{"num_key_value_heads": 4, "vocab_size": 5603, "positions": "rope", "attn_scale": 0.177, "bias": "none", "tie_word_embeddings": false, "parallel_block": false, "init_std_up": 0.0434, "lr_mult_o": 0.858, "lr_mult_down": 2.0, "decay_shape": "linear", "final_lr_fraction": 0.1}
Each number is 500 + 25 x the weight over its row's rms, rounded and kept within 0 to 999. Layers, rows and columns count from 0. Numbers have three digits each. The size before them is the row's rms in percent of the matrix's.

# layer 3 MLP gate, 64x64, rms 0.177, rows 58-63, columns 0-63
092:524505516527496498488545450514485466478493491469508470474481512483493486535504497501506502505493478502483491476485484534472543475558442495494486564501476528464471544490497498553480495487494514
078:514543492516510489527491466469500500470424473524474478541555498507493528531549507490467493484506518484534506446487466503487485507516549488515476492522517524500495528513517528484485478490490484
096:539529468504528525490504504542509511516514505500481453512523535486482496498490522490504467477525503506540487533481517482474489556475474533497496559466528479461522458500515509547535504481523502
106:475531511500515490492502523527535501514525472513501527516516471463518504517527482543482508566513471501488561510445536514474525497512461499483451498550517536517514508474474493516500513491492513
101:461507492493526497485551530533534516482491507498475504526499470553509530481553508525512482531490524536466507494508497462557531507474486497523500520517481484489509503470523482484473551542498475
096:521480508500490515514474505538494485493507477488502524466515487459540454509488464496490455547496477509545532522548479493516506513512471502501494493518512443504512463505511445467512508488519559
# layer 3 MLP up, 64x64, rms 0.167, rows 58-63, columns 0-63
100:501515489513537509515546508518516475502506486531464482481507533486456532472530499456487495512473526508448484493459496504540523483489523528495518498506524543533448470487523507495519444469488508
107:522508450496500511529510548506495484532500514532502499509523519448471547532487505474498485458485514487501535462508445461508467521513539506517493482461524503519507507469470525514457483466508496
116:540535520560533473502496505465500478496486505517512495522521511507523487510471538501502506458497490537477492538494495466475477469539503476460511525467514506446498539455490494539475521507485469
093:522509537538504464489509443481508474481496447497535536537504506503475485514518495494448509531527521482481459493482487511484471491464454541511463500468485490520487488482512523545501486508484474
092:502506517530478528525484480502437473484530487505486504486495533487484461504472530536467527479494470547500533544486501515491507472524511540496517512512501453463468533516454531494506515543508496
100:489513555517492462527518533511517462493503563466499531484516475494493478509524506491542505512515512507514513533504517535513508515490531487518514483471504478529482532506556441476477482526545486
# layer 3 MLP down (transposed), 64x64, rms 0.294, rows 58-63, columns 0-63
089:512471461510531485517516477478501468517489501493488481449482480545488523520488482477515486495463528486448486514498513525541506442483514521545511511516510573505519482488510542499478495501477530
096:476506479477488493524513508490483535549513500520502498452543521464486538523474480493528472459510477535495474515485471476524489518464463504498461473509483488490488526512491517483451458476499556
112:507499523552540476520505484539493493526507493505526521469479499468513505512535500517478501507472474497499483486512467449504487454515470501478515499444533511467539502485500498553513457469456478
106:487524522494513503471474520527509491515509475516509488506524472519493532493498495523503509512459483470489569510415501498458503521513493488501470500559494520508486477485475485459491528499514439
092:493477516500523485463557552538552519480487533504492512529511520530468519504486511490526478499522510500484499529486516499530503503482520480476511520512507482518518447470525497509507541536445550
095:489527449511485507490488462490493530546503479506501494516523542529559511513484491495450505461526505537496522497484501501469530539507495489491512503519472557493524469473463512526533499498454520